config.yaml
num_attention_heads: 2
vocab_size: 2048
norm_place: "pre"
bias: "all"
parallel_block: false
optimizer: "soap_variant"
schedule: "wsd"
final_lr_fraction: 0.05
Each number is 128 + 32 x the weight over its row's rms, rounded and kept within 0 to 255. Layers, rows and columns count from 0. Numbers have three digits each. The size before them is the row's rms in percent of the matrix's.

# layer 5 attention query, 64x64, rms 0.0619, rows 0-63, columns 0-63
104:160155097148143077132133104045121102090042123101119152137093102162146133098156106089101139134130130134106113147170146091157143126099070128141108181180095061164108115137096110148107196090136164
126:137135151159091160106135079137107114209162124095098194128121116163182105082189103114097061151144157116121115173127115122155122120105104199122114148128096110110143081192103190121137170120141114
117:074172150124118075109101103112109148175153114093128131109118103123198156164102119101126089138190089188074139171150088113089088101105089172134122143098101108188135099114148079097099155153117082
105:103148090136155118112136126130175088116111146096112110133097170121164049124097080153124146145106110107139123135055189118104131070102173178111117154221109138114108110105134096080168135116118193
109:117110143116075126161171058135074143132137130113127129184214133135138102131138080136141137140191188095123118092077140066140109141158095131091098137075172118155181135136171100111122105161162113
121:120175071151112137120137183159137136186108087098177112126157101083167082112203169164094172100095121117111179171134104134185074118180105116093120111164116145102122114127140132144110131065105118
117:121101106085115128147111097119152069120132094156115103120148103141184129134109124113168125091131121128113141202138161214129147115170201094160144157168106150031145150139125088122134064149161117
113:063069144054134144094087117076139121127112195140173110105114129115103116151153167104198152111120122089106127136131122095126146129120144184048128108156104128160116091129112117054095168119127087
141:122136089121158112076126148144199155112156113138081165117094103110098132153148076134125112136119154084198136157145191132174101106176081089119174095136120163065116178071147111149142112111160086
115:176126102190143123123097101151094132112140174098125105124130105074102175162174181086163085086144106070129137131112110098139185110159168131163166123198088083118084121096091103160177137126113133
109:148110120103106146117119179090162163150100113104134151181126141058112096149135117097111072125159137133113110140061094108173178136162124086167114151131104046082088178150130123101161173093074115
123:130118138135191096094161076147108116127060128143155116094123176156149178090124104123111135105100101107071108103155157128132152158144185170080148101129117142049098113097137101120168222111132103
130:138152153112092116169169082103139134101135115133165127059054165096091147145179115176101102140074125074123138146171126150099120116080161213139128124064114129150137079127149120113095171124091136
127:176145112173140158129085165088130100224137156150177135128084160104189109063055162117109121151118149121115129111137078144168116148103136140146118162084161133167126166114154073153102154144150107
103:102080119101114124171144111169116110116162202085126145082095111073166108121135143157115106099103174107173109151169158111112078155095219135131137129130176077124170129166126109126122146079068116
111:125082110068076155106130151128128092139157142183162111188116124141157128169063145110096139144042146078127090118154155123100143090174090112188172119125067110140154101131096171145100125143149119
112:103090117111130178149099147207133179102112112109134159122086129202164131148134166115167112121070128096143149123097147113134136189166156133188120132154129166189121162132164139127142048164158091
108:130068116090122128143095082125071095131092124068149166132085107141149122107091148140141108114139057148102099115101065125162098150117116114125106157140098115139142130118000098070143137135103132
121:108133075104222135092212127110127082150143117144124087131170132151126154130122146149084150164113075114128144136106141099150135072143127112103182093190124111105101153107149156209090092106122107
107:075075109111145179098114083223113153184154091203118126099143153114115160101134155150181120113126084114168130148135212141168100111151122099132095123131127105108135081141128155128129129172144165
110:110110124177146158146122134122077135065071122162092115077156179130141102116090141167121121165158166148137173145121172168168129100137126147106188008145145165138140090135125162132124115130093146
116:106136094089112164085145125146110130180097149106103134146209162122131074205116153071144106106110125136155103102156181173177169152098127185162109067116162158100151124143120139161119090134156160
120:180154127130106136120128111133096085173101116118130116105055128098099100178150197128125142166144146127163146105065184145088122123165154155101046114086093117211131136136124127179156117133146093
111:101077126142081084136107084089083106184129093135155096122064094124126123141099054084115120068118134114127118160096097098139136051071114137124091108149139106102169139093097183111130171158134128
116:227084127176116091145101102126154124142111117074095089189177121138145137133165063150165077134121116187135155112135130160141134053124090130118153113187103095112149149138150108120092118105159111
113:097184118141109113162039153128151187130129157146125122133115132056164196121161111122119153119162132172094137111075160125110079136107113177135178083134171133091086166185171143127110120099143124
109:131160124157152140096104119135139110098172139091129203073133119151174161162127132123061096108135119191098098130117123122175104143170145102034140077109098133147104148134144073158087158142167176
103:155087157084096089168106131132133164182149140159110135128162173118139083116142110118113117126122081096146075155142103148097184070161069078198110086192143145124138112109105126129128115141176061
111:122120107112132100117126165172106076108175074135079105115154156158091116077139139123116180097131185134135125126121166155114123147184083141151190132076113163163201165104134171117114164127051141
110:189092076128165153101121144089129177142173136098167120141174179194122152106172064132105145115103083103132102140183127150092150114167107102117172084059151136133110092124102183129145142138095142
129:161141175161154065159112085102185125073124070092175142125144149045164105094113108093182102124121100101121087100138084094115124134112128133117087100182100087139119121125117178125143114104082091
124:158148135126108087178121147144111149098127125101096093222182146137130112105102141072111131106103137135133180116112158167174121074136121126101193128155083138052080156114092167159162147165163145
076:119112103135174162118139083132134103146091029145092140088163123158116116105151170090168134161121105127202075094078144150116153078143133139087139044128137142164151155092112150156123127172121151
077:133129125144130157118098194168146090123132111153110139197192126127136179171080175109117121141132108180183102133098152197161157098149092037138146152141134129102148160124104128174138091152087131
084:168131088058084172057096157127079153138154164152152063129195119123125147137088180106217131111161102128116140145139142090109129102120123149085168120098135143120127158159143069142116135164141109
090:177115095118198127120146166134218135066099177134115137094169088121119102138137176148118116149126139088178158134138174114149169199150182117149141094142168154126092145121134094131140105065131104
083:134153129206149106099138109116162156128120104102131209107109111132143139112172157133147083099148149041131081192084097154089150082189155119090143136163144130106130157128075143092130153145083115
091:174137143158081085176109122060090113137161083122136127115105068101178132138129105150134100116145140116082165182140125133091084076103121150122112176125108095150133115132141167098184165068058167
063:125142168145069090133120103114116139152089130078100145113134091110130106077153114161137142129139192078168129128154207135152123217126115099125127124082135177136223113128097130128164171100096130
072:172165146125133066180119154142097206137049149119138148113117118087176117138171162133168105122087130149137137121145094151139169114128142113120115090120163172065110154187159055151152114095141094
093:149128149150086111154165130116085071167192119148148108146087104122135110144143136139138100143189127114154132149127117087117133096157082067116112171096132071216140118075133170142140160196144072
081:163130147201116140132131179156173163198143136128053182130159079132113083125207093140104152155098171128131164106118169142179109155142102079117155122131139133074116133141093103156147144147095106
074:143153116177209107104123107065151190139087117090081082116168113152109165118193124172047140103136131169056133123143110115112140117104115176114113076126143140130133097144151151174137123102118118
084:162115131110100113101112162132153121114110130130122142095169127083149104050123106163142152084088186168140124165100078192140130072094087076076185140112123156114154168117152182121105068102107116
057:125073095137077178157083099147173151147127143118073155072133061154138093154142120108163062082110143144143099137127156111144167136127128136113126132170086155096152154079137101069154130185069102
107:096142075067174116104129155148128151112136156129116090137127151134114084138126155182128184136101126122150127102125194141115166166164184116183174107181126183079131143156157147108159066094128195
093:103142166118182117095143160114128151112124169147083144115136094106133142159108190124160146142159141094144169111092155084057165138141156142137120142151153119153093184109250122124147064116158140
078:188119145150061141160038141123139094121122108094130131158063146095163133104145142130152115148131173179094110137081085154129110146102151121206116147132131092158112128122099115185114117214112125
099:131123140155101117133067152027120116194140068133127152103086119092128124095090143064114140141118102157147127151131091144110137097116130155119074114108085102144123153153066175123125179153054109
068:167101163131099147178119143125074184169152111154123111203110139145174127112124129088099156150115166159122174123091115102113154068169074175126157133119085179117086137160128121174127138210132114
079:190176174150096135128148137097106113077156137127146164118099217075163144103120112177079122119088157090163153126103138184144136122142118151060164115120182117135121072118114190131128154143145097
068:167088147105173139088155117144145122179110140154126161095083144085160073167129107139155089142121126110151115084130121109092159138151144132114043064193167127124197157068126135141126114089109079
083:105122122105149104073160125139165091089099112148109146094154109131154157150123108130133146052068135129142094165106127134178136161110144124160158118135136219057148145101119087169190195116097161
065:100124118140140111106098099079112139174017165170143128076147154207131108151133124150154111094106088074128128104151134097148092161071143133117147159155163158120098150079101142103086151092099127
082:139161132160191151083166141133119061098153094129166139060061115129093078139082125186126122150075099135120129083105108129120106134132133136078081099105160139178114087060147105119135138172150128
078:121117100108095154152112101168135097103095171087192075113126104119093155194083150120104131097089175079112099127061113112101156139068157146110100141125099139174088176086134102156179111110095146
077:130062099114109186124102182117100080176078141102190129181168132117164156148156165071113172136153073185158135091073143119125151123158171115079142157159141110144139117146093153144114108132104147
075:099039127098162096131132070080067147155132089112102137187116121204082121093081098109087075145115118178118121125148118140089154116155093160134110121159110182090151093153128140103101139153117129
092:127140092119138192138129163129174117142143102125137127114175136119121099165074140142131135094079120179111113095153166203151143127222151112193126130069140217137134137135122124109125091165137172
085:184144134139127163151132156100096108164154110116120194111112167129097109137171121102095114082063147077173043185160092104095168144114135128124132163114162074140120126102090138164115167138068153
098:140115165079147025110124115066168111164115135134081120169105113110141140117113092083118134122135065110060093119112174095121136092134159148096127147171124104066112136137104121091153160140199124
074:120160165153126151159129197154093116097091141140104184105090133123188138112138081156088082116099174107050198144089079121134127135145107110075100138165100099170130163136090134123093155158153149
077:096123108135114176133172117141144086141165160073127097140120225162130114093118084090099149097161072161120093120104167141113157137137148088173109145111155076064154173161108097137187127158143110
077:116114134149155073081123141076217125106153109164122158147132132157198153103088102138163140124137102156126104112210124129067078113157067130149158162141162160122126140075127134117169128148136182